Weights of a small GPT-style language model, trained from scratch on English Wikipedia: 1.75M parameters.
Each number is 50 + 12 x the weight over its row's rms, rounded and kept within 0 to 99. Layers, rows and columns count from 0. The size before them is the row's rms in percent of the matrix's.

# gate: layer 6 MLP gate, 320x128, rms 0.235, rows 248-282, columns 64-127
# up: layer 6 MLP up, 320x128, rms 0.248, rows 248-282, columns 64-127
# down: layer 6 MLP down (transposed), 320x128, rms 0.0924, rows 248-282, columns 64-127
gate248 097:72 34 58 46 56 56 37 56 43 47 41 39 61 71 47 38 43 32 64 29 20 42 30 54 51 39 51 35 45 59 58 67 53 64 31 44 44 44 45 50 54 39 54 50 58 54 58 26 39 57 48 54 58 38 40 88 60 44 51 41 35 45 40 48
up248 094:60 59 58 57 52 48 42 68 54 38 36 55 42 33 39 66 35 60 66 53 35 60 44 39 31 57 34 52 36 70 30 46 57 48 76 56 55 45 62 78 52 51 56 52 50 62 43 41 33 43 56 63 43 27 51 43 43 55 53 37 69 78 72 65
down248 100:78 45 42 21 58 33 35 37 29 46 46 51 42 64 61 39 50 49 66 53 55 49 52 52 47 53 83 36 51 49 74 36 40 48 48 56 59 48 39 63 38 51 41 46 40 40 38 61 52 63 58 58 43 33 67 47 58 56 29 45 46 43 17 37
gate249 103:42 64 54 45 40 52 46 55 62 50 69 36 54 51 48 49 78 59 49 43 29 54 60 73 38 51 39 82 36 42 54 54 39 52 38 27 44 50 38 58 45 57 49 50 80 46 64 38 62 51 63 59 54 18 52 47 39 54 67 45 50 50 29 65
up249 103:67 28 40 42 89 46 51 47 54 35 51 07 66 57 48 66 36 59 38 45 51 63 76 38 33 52 63 30 45 54 40 44 65 58 50 44 59 50 51 49 35 54 70 53 50 51 52 56 46 49 64 38 47 61 56 59 70 62 42 54 59 61 68 35
down249 101:46 40 48 54 77 56 36 54 44 25 60 63 87 38 60 57 73 57 30 40 49 57 42 40 52 43 45 61 57 34 61 46 65 44 24 49 55 46 43 42 40 47 44 71 48 54 44 67 53 39 75 36 35 53 79 40 33 62 57 58 47 37 48 55
gate250 105:59 49 49 49 16 41 54 43 46 68 42 61 49 58 67 53 29 33 39 42 59 66 51 18 65 40 40 44 54 43 60 49 54 40 65 40 49 60 38 40 44 33 48 54 68 65 47 63 52 53 57 43 39 63 59 60 76 50 41 69 47 62 62 58
up250 119:55 49 48 49 27 49 50 63 82 44 45 62 75 59 61 44 62 53 49 33 46 56 89 37 54 51 44 58 63 59 58 55 45 25 60 44 47 45 43 27 47 64 36 53 61 64 35 44 63 63 48 35 62 38 46 48 70 63 46 30 78 53 66 54
down250 109:45 34 48 71 57 40 40 23 69 62 39 76 59 33 60 27 41 51 64 46 50 39 53 37 43 51 60 43 34 41 53 59 67 55 43 59 55 71 48 37 62 48 57 48 59 58 30 68 58 68 68 45 58 58 51 44 61 26 33 46 62 31 48 68
gate251 103:36 45 60 52 68 60 61 60 42 47 53 52 41 49 50 63 54 60 40 53 50 66 60 53 51 31 64 32 56 54 65 46 59 45 34 58 48 59 31 37 29 37 62 57 59 36 47 33 41 39 71 37 76 49 39 49 38 56 42 54 52 51 66 48
up251 100:54 49 33 58 52 51 23 42 44 44 40 58 55 63 58 78 54 61 61 42 22 68 60 36 47 45 49 54 35 54 82 80 52 57 58 37 37 69 48 67 70 53 58 62 38 62 58 55 44 52 31 67 48 63 34 33 68 52 58 41 43 45 39 52
down251 100:37 33 69 54 66 44 57 64 70 42 52 52 47 49 71 56 35 58 61 38 41 35 45 46 64 47 55 39 50 45 24 61 54 29 60 52 40 52 43 31 45 57 55 62 45 49 48 52 66 59 81 39 69 30 51 57 59 66 47 57 59 53 31 59
gate252 104:83 44 59 59 48 38 51 35 39 49 44 60 42 63 46 60 25 48 61 48 47 49 41 42 71 46 60 29 60 56 51 44 48 47 43 44 48 53 46 30 33 58 39 55 56 65 71 49 38 60 68 56 24 59 52 42 58 54 28 53 69 61 51 60
up252 100:53 40 23 35 63 49 56 46 38 31 56 21 49 41 54 41 60 52 60 65 47 55 71 78 40 61 67 41 49 70 76 58 45 49 50 55 63 41 41 72 47 31 43 54 26 31 42 58 61 49 46 31 58 37 45 53 44 59 77 30 45 48 34 43
down252 102:37 29 36 45 56 32 45 61 38 45 53 43 68 53 54 27 52 60 38 33 64 64 46 61 11 51 44 47 58 34 61 60 48 67 33 45 59 60 46 56 77 52 45 34 24 42 46 42 45 62 40 61 57 40 45 63 61 46 50 54 50 37 37 44
gate253 093:58 53 57 52 37 56 58 72 55 38 49 34 50 39 43 63 31 46 47 60 35 58 39 26 42 62 41 49 37 47 51 53 24 52 45 49 60 43 67 33 42 53 41 30 40 54 52 49 52 49 51 53 74 46 30 72 55 59 53 63 47 64 76 44
up253 083:40 52 56 47 55 43 44 62 44 53 52 48 51 37 52 61 45 50 44 29 53 49 28 38 65 50 35 65 64 61 50 51 54 63 67 45 70 68 36 45 64 36 55 59 69 35 48 27 42 55 76 57 41 52 34 50 48 46 65 57 56 36 56 28
down253 095:16 39 29 53 63 50 66 52 34 37 55 41 62 50 45 60 64 45 47 42 53 47 70 50 36 54 55 47 58 34 25 56 35 56 38 72 70 51 56 44 58 76 27 31 42 44 59 45 43 54 47 46 56 44 68 45 54 69 52 64 50 41 62 56
gate254 100:45 39 63 55 40 58 43 38 42 58 42 44 47 32 41 58 55 34 51 53 42 41 41 61 52 72 35 47 57 47 47 55 57 31 35 79 53 38 18 28 52 61 59 55 29 54 35 47 28 46 51 51 38 58 52 68 63 58 42 43 58 75 39 45
up254 102:53 50 20 52 50 39 30 66 44 64 64 57 54 37 42 39 78 56 45 57 55 69 47 26 44 54 59 50 61 38 42 71 49 76 26 55 54 68 51 57 49 42 48 46 47 57 39 48 55 45 42 21 45 53 56 51 47 52 43 54 42 38 42 51
down254 099:47 53 37 61 51 51 45 39 49 29 45 27 39 62 46 54 45 44 62 62 71 49 21 50 55 48 44 60 51 35 42 73 39 62 54 34 36 38 44 51 72 55 37 70 47 46 49 57 61 69 49 44 47 71 59 40 44 40 72 58 53 40 47 34
gate255 107:36 42 45 38 72 39 51 55 36 46 56 31 42 84 64 51 50 51 48 52 48 51 35 49 28 49 43 58 51 39 53 54 66 38 55 39 65 44 61 54 47 46 44 45 43 54 48 50 41 52 83 58 47 55 46 48 34 45 47 75 48 53 33 34
up255 103:44 48 57 61 72 35 55 55 40 22 70 49 55 49 62 37 40 43 29 32 47 49 34 42 31 70 71 67 40 54 59 54 29 54 56 59 53 54 69 61 70 55 42 37 38 45 56 67 44 54 34 59 53 36 44 56 30 56 50 72 62 50 39 49
down255 101:67 45 47 63 44 57 35 45 36 57 76 40 56 54 46 32 39 55 49 50 49 80 50 35 44 48 65 30 67 39 32 47 48 56 55 66 34 64 38 55 62 56 57 34 54 73 49 60 47 51 57 48 56 43 65 34 57 60 47 58 47 44 53 52
gate256 104:44 30 51 31 68 41 53 61 43 48 70 28 48 58 74 38 54 56 53 40 42 40 47 54 35 41 43 23 66 40 38 49 55 49 24 51 68 45 43 44 64 52 61 41 51 44 51 47 51 45 49 61 66 40 47 57 31 48 52 37 48 61 36 52
up256 109:51 44 64 53 37 57 61 61 62 48 54 51 43 18 58 44 33 57 37 64 49 37 33 62 46 30 46 56 58 28 29 40 61 67 52 59 59 36 46 41 59 48 41 43 52 60 30 48 40 42 19 11 53 59 57 36 51 62 50 53 60 37 49 57
down256 103:49 58 54 46 46 49 57 34 52 60 32 44 54 34 70 46 36 31 40 47 69 41 58 38 71 40 56 56 35 46 26 45 54 69 75 36 65 60 47 52 50 41 38 61 58 54 48 13 56 49 42 41 45 71 45 42 72 44 52 77 54 36 54 35
gate257 097:54 54 66 38 35 42 54 42 40 67 52 61 50 50 54 44 45 48 18 41 32 42 42 49 35 27 40 44 43 53 50 41 55 67 28 52 36 54 21 43 40 75 59 57 82 52 59 54 54 41 42 50 60 64 76 51 60 39 35 64 61 68 39 54
up257 100:50 54 48 44 76 53 45 55 54 57 54 55 58 40 73 23 60 40 63 37 44 33 66 34 30 50 74 65 50 36 32 51 35 86 49 48 64 46 42 62 42 36 50 52 65 53 66 52 56 36 60 84 52 51 45 66 59 63 56 60 48 54 79 55
down257 099:57 62 59 72 48 69 62 43 47 50 41 32 50 36 40 47 40 48 55 37 78 56 62 67 48 61 33 60 49 51 67 58 53 47 67 54 35 63 29 34 47 52 65 50 72 43 64 60 42 54 35 33 35 33 43 33 68 65 31 78 56 65 51 45
gate258 101:51 38 45 66 45 56 51 48 61 34 52 44 59 56 52 45 50 52 45 46 48 56 30 46 57 56 71 76 67 71 47 40 40 60 45 29 63 69 40 56 47 43 31 49 43 40 59 55 48 59 25 55 42 57 48 48 39 54 73 55 51 57 42 51
up258 107:49 83 44 61 59 33 27 34 53 50 38 57 36 50 56 71 32 63 43 35 38 47 43 62 35 50 45 72 68 58 74 54 48 56 76 40 65 58 56 52 50 61 51 48 60 80 65 37 36 47 52 49 55 67 38 49 71 67 47 61 46 50 57 45
down258 106:46 54 54 47 53 37 34 43 34 53 50 38 60 50 60 64 33 54 42 54 25 59 77 48 39 20 53 64 45 48 35 63 69 48 63 33 54 50 71 46 58 57 53 51 60 50 61 50 60 46 63 62 55 41 77 35 62 48 52 42 50 44 44 52
gate259 097:56 34 59 52 16 20 25 49 18 58 45 60 49 48 58 50 55 63 49 73 53 44 49 54 62 35 59 53 41 32 56 39 57 50 44 69 45 49 63 53 31 53 46 50 63 47 51 44 55 50 33 43 42 42 75 36 52 42 44 53 73 61 81 39
up259 098:41 68 54 70 63 33 41 36 49 65 52 56 47 65 42 56 40 71 54 45 31 57 58 44 64 45 33 46 72 46 64 32 58 40 53 40 42 69 58 63 57 52 44 41 79 52 45 31 44 27 42 35 28 35 46 42 47 50 62 64 49 43 59 39
down259 101:40 45 48 55 44 68 48 33 39 40 55 38 56 38 66 57 58 62 39 59 56 54 43 70 30 53 41 46 25 63 60 75 36 44 47 42 55 57 50 18 35 45 43 46 52 20 47 48 42 68 64 41 53 39 67 49 41 49 46 65 37 59 51 69
gate260 098:49 50 50 46 49 38 76 42 39 49 34 43 67 70 43 47 49 43 21 48 61 50 60 54 60 44 47 42 11 33 44 78 40 56 37 35 52 64 54 33 57 52 60 48 50 41 54 47 47 67 52 72 29 46 54 47 59 55 40 62 60 57 46 55
up260 099:53 41 70 43 51 35 45 68 45 50 52 42 46 64 42 23 85 63 41 39 55 36 51 76 50 58 57 67 51 45 62 61 41 56 48 49 57 64 77 58 32 42 33 59 49 44 32 44 39 51 60 61 39 51 67 64 60 59 50 67 40 53 45 47
down260 095:51 56 58 38 62 58 36 56 48 57 53 75 29 59 34 46 59 32 43 36 45 59 48 59 55 60 44 63 68 63 54 71 52 89 49 60 52 64 64 46 54 43 40 42 30 28 33 58 59 30 69 52 51 70 44 37 44 38 48 56 41 52 33 43
gate261 097:66 54 60 59 50 27 46 45 47 42 49 53 63 38 39 56 43 59 63 65 75 45 44 39 48 51 44 59 59 45 63 29 58 40 30 47 50 55 46 53 54 59 54 42 41 52 51 53 49 42 36 58 55 30 45 40 66 66 53 35 39 71 77 44
up261 098:43 10 29 50 50 67 46 46 63 47 71 41 42 27 41 55 54 36 48 33 60 40 52 56 40 45 33 51 66 51 76 58 40 51 66 63 59 71 54 68 49 40 37 53 69 48 47 36 76 75 55 44 31 55 63 60 35 34 62 38 45 39 66 43
down261 097:20 40 49 37 40 65 69 58 37 40 41 58 85 40 59 35 46 62 51 43 50 43 48 51 45 36 49 50 45 45 34 48 54 46 65 67 49 48 54 43 48 62 26 55 54 57 48 40 45 58 37 65 48 48 41 72 48 65 56 29 53 44 48 53
gate262 096:49 57 46 74 38 29 52 56 53 45 74 47 56 69 36 34 50 48 36 63 33 46 42 52 61 42 55 74 35 56 34 43 41 55 48 57 45 37 39 50 70 55 56 36 36 65 47 72 63 64 63 47 44 68 44 66 53 46 44 61 51 41 32 59
up262 097:47 58 51 63 52 53 47 50 22 58 29 48 59 62 52 49 70 45 45 52 23 52 52 60 50 31 38 49 66 28 51 42 40 34 62 50 52 06 32 50 54 37 67 54 29 55 56 48 58 51 54 50 34 41 49 30 65 52 55 50 20 39 49 61
down262 097:48 31 71 40 54 46 44 29 41 37 66 35 58 37 82 72 34 35 53 42 55 37 54 40 54 50 75 54 43 47 55 60 19 30 31 49 54 34 44 52 32 70 46 54 58 48 41 36 43 61 59 46 44 46 64 49 43 46 66 50 52 45 51 63
gate263 099:60 42 49 47 41 50 26 60 52 35 74 32 62 50 30 55 34 29 51 34 64 58 55 67 56 51 29 54 64 64 65 48 44 37 45 59 63 28 53 65 40 45 29 61 49 72 51 72 30 56 65 41 59 62 61 51 83 30 54 56 30 54 52 59
up263 099:62 37 56 24 66 57 49 43 61 37 62 41 25 71 48 48 62 57 41 37 54 37 44 35 61 64 61 63 40 62 33 44 39 34 38 54 51 53 47 43 39 40 18 54 79 63 64 41 57 56 59 34 54 61 43 61 37 28 46 41 60 45 51 53
down263 104:49 54 63 54 36 30 46 55 64 60 42 63 50 70 76 44 71 25 36 50 39 57 44 62 49 33 43 62 27 47 65 46 54 44 47 39 59 29 44 47 69 50 28 69 37 58 49 58 39 53 52 47 45 62 63 52 50 38 58 37 33 31 49 36
gate264 101:43 69 38 44 57 46 58 55 63 42 57 63 47 41 59 52 62 38 78 50 66 56 45 55 52 57 56 47 59 64 52 43 35 37 32 22 56 53 36 54 48 42 49 46 33 47 64 65 48 57 43 52 49 52 56 63 51 72 57 72 32 23 62 59
up264 101:47 46 59 67 48 48 39 66 46 49 55 55 58 38 75 66 61 32 55 59 53 38 33 47 39 55 18 66 64 61 53 36 78 32 55 30 43 60 26 68 61 57 51 56 54 60 41 38 20 52 39 71 45 44 63 48 46 63 57 46 60 52 60 72
down264 099:76 49 71 49 58 58 54 56 44 52 44 18 65 56 35 53 32 41 57 60 53 39 56 53 39 56 48 64 47 37 39 64 56 41 36 35 58 63 61 50 53 41 51 43 39 66 46 56 45 30 59 58 55 44 63 65 47 41 38 48 55 52 81 57
gate265 097:71 53 56 35 33 46 52 42 40 37 57 45 43 70 62 60 51 42 50 52 53 34 49 55 62 52 43 57 31 69 54 70 51 54 63 44 38 43 56 44 49 51 42 41 28 47 77 44 61 43 43 64 53 61 40 48 12 51 63 48 60 08 43 62
up265 099:66 52 61 62 43 50 36 53 40 47 50 56 43 69 44 53 75 57 36 55 30 38 49 49 51 49 44 50 45 52 59 57 69 62 48 72 52 63 56 45 50 50 62 29 51 47 77 31 43 49 34 56 67 67 39 53 28 49 46 48 52 45 40 70
down265 102:67 47 30 46 67 78 53 59 53 54 36 51 38 51 23 46 64 42 52 43 59 62 40 42 56 50 34 47 34 53 45 61 53 38 54 63 73 62 51 60 46 45 51 43 50 54 49 46 63 60 25 48 55 81 55 29 45 29 50 40 36 33 53 34
gate266 095:24 48 40 45 55 43 44 63 28 26 51 55 43 21 55 32 54 48 49 67 51 67 52 24 49 30 43 43 52 60 58 53 52 49 39 38 70 55 31 55 40 44 66 43 37 53 64 63 49 53 52 62 65 81 37 65 24 51 67 42 36 46 56 68
up266 099:48 49 61 40 57 48 64 53 57 58 64 42 44 41 82 71 64 53 69 55 50 55 52 28 58 35 73 14 38 40 33 65 69 33 48 42 33 37 54 51 34 55 50 47 35 66 51 19 35 52 44 31 59 48 39 51 46 59 42 44 54 27 47 41
down266 099:50 36 46 52 44 59 63 62 62 51 66 48 50 49 59 82 54 47 33 53 42 58 39 61 39 42 61 36 54 14 68 54 41 44 54 54 61 33 57 71 45 50 54 47 45 62 51 57 64 30 50 44 39 49 58 42 53 54 52 58 19 39 55 58
gate267 098:60 55 45 40 41 29 53 61 57 50 51 54 42 42 34 44 31 71 72 52 61 41 47 28 67 41 32 46 64 49 58 44 48 65 64 54 62 28 39 53 49 27 56 52 18 70 38 63 60 46 39 59 36 38 53 51 61 67 40 64 52 48 47 55
up267 101:52 49 35 39 44 43 62 59 41 69 54 53 54 44 58 58 38 43 69 62 51 55 19 51 44 46 41 35 42 41 37 46 34 45 49 28 38 61 66 57 36 66 61 34 49 59 51 52 42 73 51 36 35 43 60 36 75 66 50 49 53 48 47 40
down267 097:52 51 60 55 65 65 33 44 62 47 46 48 54 62 46 39 75 45 49 47 64 31 64 42 42 53 49 73 69 42 43 64 53 56 59 61 55 57 33 50 42 34 65 47 67 53 48 43 66 29 52 54 41 64 49 57 54 39 81 59 52 66 69 56
gate268 101:23 65 68 21 45 54 56 49 66 50 58 32 62 48 54 53 41 53 55 46 82 40 41 40 55 56 55 42 38 46 72 33 39 55 43 56 60 43 60 51 55 46 52 37 25 44 50 52 60 33 41 20 38 58 40 51 49 58 33 51 39 29 74 38
up268 091:49 32 57 52 48 46 46 66 36 50 48 55 43 36 33 43 62 53 56 36 75 31 54 50 29 52 23 40 73 62 55 48 47 31 40 68 49 55 89 53 50 48 54 51 54 42 28 47 61 26 59 48 45 52 36 61 58 45 41 46 56 46 32 41
down268 096:46 32 54 58 42 46 38 61 50 53 60 51 53 57 44 61 50 57 48 56 37 60 56 50 66 42 57 42 72 62 28 43 31 45 50 50 47 55 52 53 53 67 45 51 61 63 46 61 68 39 53 50 54 32 47 42 33 68 63 37 44 73 70 60
gate269 101:60 56 24 62 43 70 67 28 52 31 40 44 66 37 59 57 51 51 43 66 53 72 66 48 44 40 50 41 48 43 54 60 57 42 57 59 78 48 37 47 35 53 77 42 34 57 46 61 57 39 45 60 40 37 48 38 31 36 64 60 45 36 64 47
up269 104:43 61 55 38 51 33 44 50 52 56 56 57 41 52 40 46 49 30 35 40 42 44 34 34 65 34 81 44 47 51 55 48 41 71 45 71 63 39 53 63 44 54 57 47 68 36 44 33 38 78 38 47 49 61 36 70 46 51 66 41 68 69 43 65
down269 100:46 37 29 56 50 65 50 53 61 65 48 51 49 55 40 72 39 56 55 51 44 67 45 54 37 74 50 23 55 62 58 48 49 57 64 34 42 56 56 45 52 59 46 31 40 63 37 36 41 29 49 29 55 30 35 69 71 47 37 39 55 48 54 56
gate270 101:36 35 53 59 49 55 37 27 62 54 70 62 54 60 48 41 36 46 52 64 41 52 43 18 46 50 46 45 32 70 55 44 33 53 61 49 56 52 66 60 50 38 62 33 48 48 60 38 57 55 35 26 34 49 56 62 56 57 27 49 59 44 65 54
up270 099:79 44 55 77 76 54 55 38 38 52 41 45 30 53 49 36 44 49 28 43 50 38 26 35 60 60 48 58 45 73 62 31 65 53 46 62 62 60 53 46 39 57 49 41 61 62 61 51 41 43 54 34 31 59 51 63 51 42 76 48 66 67 56 32
down270 101:54 47 31 55 65 53 37 67 55 37 46 64 32 71 58 62 56 57 50 26 48 46 59 56 47 41 46 49 60 44 48 50 53 55 54 39 40 59 58 57 50 49 44 53 50 75 56 33 40 49 37 77 40 42 44 58 45 35 49 60 58 77 51 60
gate271 104:68 63 60 44 49 42 10 24 53 54 39 21 35 53 45 73 50 44 53 53 61 54 53 67 40 40 40 42 46 49 56 62 69 68 68 54 52 53 57 76 46 36 47 61 30 56 59 51 48 54 47 47 74 63 56 58 46 33 74 57 45 53 54 52
up271 100:41 47 60 62 65 15 70 48 35 45 43 37 59 27 75 37 42 58 53 45 56 35 53 50 43 51 61 45 42 45 54 48 63 48 40 58 63 67 56 46 54 36 55 68 52 44 55 55 67 61 63 65 54 30 46 46 40 47 34 39 48 64 48 50
down271 104:42 36 59 54 53 67 36 48 50 69 58 64 54 56 42 57 61 46 65 29 55 62 26 37 51 71 45 57 49 55 61 49 15 48 48 51 54 36 63 45 43 60 47 28 46 49 46 63 43 38 60 16 35 29 51 27 44 45 37 45 64 39 37 67
gate272 101:53 42 62 68 22 44 37 45 41 64 64 40 50 32 49 34 36 56 57 45 55 59 53 28 51 56 59 35 79 48 51 64 55 29 71 41 68 47 46 57 46 59 43 63 41 57 56 36 28 43 60 23 46 63 71 51 43 72 50 45 47 50 45 71
up272 104:59 41 41 62 58 57 27 75 70 48 60 42 44 50 62 70 68 51 58 73 47 54 67 54 63 52 71 48 52 26 42 31 55 39 72 36 34 46 50 69 24 39 47 52 44 47 49 43 51 66 50 65 30 25 34 58 41 79 43 40 37 69 60 52
down272 105:40 72 37 38 33 48 50 36 61 42 53 60 54 64 44 48 50 61 66 34 40 48 36 23 43 43 47 42 45 53 55 51 47 43 73 39 42 66 47 57 58 31 74 44 41 37 51 41 46 31 67 64 54 41 23 65 62 70 57 57 49 67 58 24
gate273 101:30 37 50 39 55 44 64 41 44 31 39 44 63 65 57 48 42 53 59 51 60 26 39 26 42 40 29 51 45 36 47 52 62 51 38 47 46 51 46 45 65 43 49 42 48 34 63 59 49 63 55 66 43 49 46 42 48 61 63 59 67 77 53 55
up273 096:81 77 45 61 39 38 57 46 51 39 22 65 37 63 45 42 38 49 52 57 49 58 45 52 45 47 50 53 54 61 52 42 31 40 58 59 46 65 56 32 64 20 52 33 48 51 54 34 62 40 49 56 38 51 61 55 70 44 53 43 72 28 50 42
down273 099:56 54 41 41 61 59 43 35 37 42 77 54 49 55 69 42 46 53 47 31 62 55 50 48 63 56 32 72 42 45 38 63 48 70 52 48 38 45 45 20 72 39 37 57 65 37 58 62 58 55 52 51 55 72 39 59 46 52 21 67 53 70 43 48
gate274 103:50 52 57 53 72 56 43 59 31 55 50 60 51 73 60 40 62 65 53 36 57 51 39 59 39 49 68 56 24 42 47 57 61 46 46 34 30 71 68 44 44 61 40 42 61 64 42 41 69 49 57 60 39 43 68 38 41 43 44 39 47 53 61 57
up274 098:42 44 57 44 54 32 36 54 51 23 54 36 63 42 50 47 57 58 56 62 82 56 54 44 56 52 27 54 40 49 38 35 55 58 29 40 69 34 48 42 52 57 67 48 69 30 31 51 47 57 64 46 53 45 45 34 35 44 33 41 49 65 63 41
down274 105:47 38 48 70 52 63 51 46 49 61 83 50 36 41 46 60 54 30 61 39 44 49 32 63 56 40 42 67 44 69 48 45 55 50 60 61 40 57 59 44 46 61 64 41 29 47 72 69 57 55 64 39 77 33 53 69 52 47 65 56 51 45 31 74
gate275 102:51 35 36 46 58 44 42 28 51 53 52 46 46 54 40 33 80 50 58 38 40 49 61 53 41 56 57 48 50 51 46 38 44 25 38 48 50 43 69 62 44 27 64 47 56 55 64 25 48 66 43 37 45 64 43 62 48 59 61 61 52 52 40 45
up275 104:50 73 65 40 54 58 65 53 43 43 53 55 48 33 46 41 51 50 51 57 50 71 61 51 61 42 49 60 74 77 57 58 44 52 22 56 38 76 39 34 33 70 44 57 48 56 40 55 38 54 40 42 38 67 26 46 32 56 36 39 60 42 42 44
down275 109:61 52 43 37 49 60 62 40 29 45 49 48 73 33 50 71 55 31 52 51 63 64 40 69 50 45 51 50 65 65 47 56 60 67 60 46 47 47 31 51 20 63 29 60 59 46 51 66 49 50 53 54 39 71 43 33 50 59 45 55 38 53 51 45
gate276 103:60 54 44 49 37 68 59 40 61 39 52 22 40 44 47 65 06 41 54 52 53 53 42 47 69 47 55 59 56 55 54 50 49 46 46 58 45 55 56 71 41 33 25 74 38 52 53 45 29 57 46 82 37 67 46 32 45 66 69 43 45 70 55 68
up276 099:33 43 45 65 47 61 45 65 45 34 53 59 42 50 40 38 46 56 78 55 69 40 62 65 68 56 60 47 47 59 37 48 60 42 58 25 62 58 44 50 64 41 57 40 48 50 60 59 57 30 46 43 36 61 36 47 50 46 32 56 32 67 59 64
down276 100:58 39 57 43 35 33 47 61 57 42 63 23 41 62 41 49 40 45 42 27 57 44 66 57 52 46 55 33 47 41 53 53 44 36 41 53 44 39 45 48 52 57 50 48 63 52 37 39 27 62 44 55 45 55 23 48 57 56 41 34 63 67 76 71
gate277 097:45 73 46 63 69 55 41 32 43 61 52 41 54 43 52 65 54 49 55 48 50 53 37 69 63 70 56 57 52 43 52 50 43 54 29 45 42 61 51 64 55 40 49 47 48 36 51 67 69 52 67 55 61 21 40 54 62 41 46 34 56 61 71 51
up277 105:72 41 58 47 39 59 48 47 65 49 41 40 45 54 30 65 35 54 63 60 32 50 50 47 55 65 64 62 34 39 43 67 56 48 39 52 46 31 45 52 41 35 71 05 49 39 49 68 51 59 51 73 38 53 35 61 47 53 32 48 32 55 55 73
down277 100:45 51 34 78 52 57 52 33 40 69 29 34 56 56 61 55 55 55 44 44 35 40 60 71 25 52 42 51 48 36 48 40 52 68 39 42 31 49 56 51 59 65 33 39 61 45 39 66 48 77 28 38 46 55 38 61 53 31 54 59 67 43 47 50
gate278 106:52 46 34 30 70 31 45 43 59 63 72 56 48 49 40 61 82 59 35 35 71 45 54 24 49 47 33 57 43 66 44 53 42 58 56 46 40 59 31 44 45 46 44 37 64 36 52 41 37 44 67 52 75 39 69 48 38 42 55 41 42 40 49 34
up278 106:19 43 52 60 41 68 54 64 59 36 36 49 35 51 60 49 25 44 44 55 46 63 88 46 41 45 51 16 41 51 44 50 36 53 63 38 63 41 61 60 61 64 36 54 52 53 44 68 62 84 47 36 49 38 63 66 42 59 65 64 48 53 44 48
down278 102:39 52 48 51 42 53 35 50 35 42 28 55 64 60 52 25 37 50 54 57 58 62 54 59 40 52 78 40 69 34 62 51 64 68 36 41 65 39 33 56 59 39 58 62 72 62 45 51 52 46 28 63 29 28 61 54 45 36 65 62 50 53 42 39
gate279 103:45 52 49 64 58 71 51 54 56 57 51 48 50 71 46 58 56 47 69 46 65 20 37 59 81 47 33 58 49 47 77 52 35 26 51 41 45 42 52 61 39 41 41 52 39 52 73 38 81 58 47 46 58 50 48 41 46 36 70 54 61 30 55 63
up279 100:56 50 65 65 25 61 47 60 61 90 42 63 63 48 44 51 34 63 58 58 59 47 46 51 58 50 34 49 46 53 58 49 70 33 49 48 56 60 65 50 47 67 63 51 55 72 49 41 39 58 26 44 44 37 67 37 65 62 57 59 17 48 46 51
down279 101:52 69 52 72 48 60 49 56 53 57 31 42 55 44 60 63 45 56 47 52 51 42 65 62 55 50 34 58 50 52 69 40 34 57 42 51 51 54 71 54 49 57 53 55 43 50 28 53 31 22 49 64 37 44 57 15 47 46 41 74 30 57 68 56
gate280 092:41 42 49 39 47 32 70 46 75 70 39 45 36 41 49 42 36 48 42 63 66 53 38 65 42 58 57 43 46 44 45 42 54 49 51 31 50 29 47 35 60 47 54 45 47 63 50 53 51 64 72 50 41 43 37 51 61 53 45 08 58 42 47 39
up280 093:56 35 47 45 45 48 49 51 58 74 60 57 57 43 55 43 55 52 46 42 39 44 55 52 71 63 53 27 58 32 33 40 24 44 67 68 62 51 25 34 39 75 70 48 57 49 76 55 53 57 57 51 53 55 52 46 71 66 52 48 44 36 50 51
down280 097:50 57 41 63 51 44 53 64 63 48 46 64 45 22 33 56 66 32 43 43 33 69 53 19 29 53 60 53 48 60 60 47 65 52 34 56 57 44 54 60 66 43 47 40 59 63 27 62 53 46 75 50 41 36 51 68 51 56 55 39 49 59 48 33
gate281 111:33 32 63 49 42 46 56 50 60 49 54 39 48 39 42 58 52 55 38 35 46 58 58 40 19 34 20 47 46 52 49 48 48 53 46 42 54 54 58 68 77 48 63 67 54 55 34 44 55 32 32 50 49 64 72 52 51 66 61 38 66 73 50 50
up281 114:41 68 28 61 44 65 50 53 53 57 51 62 43 46 48 57 64 46 62 69 30 66 82 64 72 68 56 54 68 49 30 31 60 45 38 71 36 53 40 42 24 42 55 46 48 38 70 53 49 80 41 37 53 44 25 50 53 41 35 56 50 41 53 57
down281 108:61 50 34 58 57 22 69 47 46 52 42 63 57 47 46 70 58 39 33 54 37 48 77 69 63 49 44 48 76 34 45 28 60 53 50 34 32 62 36 48 37 63 50 41 49 44 41 67 45 66 37 54 48 45 31 39 47 46 55 66 41 63 37 41
gate282 102:17 31 38 63 27 51 38 49 37 47 44 27 59 41 47 53 56 48 64 48 54 55 55 61 62 55 47 69 50 47 57 71 37 57 40 41 43 54 24 48 50 52 31 43 57 36 38 62 44 77 49 76 46 46 68 44 41 63 50 51 55 29 44 41
up282 101:39 43 50 49 52 29 57 60 39 57 48 31 54 46 44 46 52 52 45 62 41 63 53 72 64 44 56 31 62 53 71 36 45 44 50 39 41 48 37 51 43 50 28 34 42 67 65 65 60 40 25 67 49 59 57 53 49 41 90 39 38 56 57 49
down282 101:47 42 58 80 58 26 57 28 32 52 52 35 54 59 53 52 42 46 58 38 31 63 31 39 36 30 51 58 41 58 34 54 41 47 42 63 58 47 45 37 51 55 56 54 53 37 45 63 30 71 58 68 49 63 65 58 40 67 56 41 60 19 50 34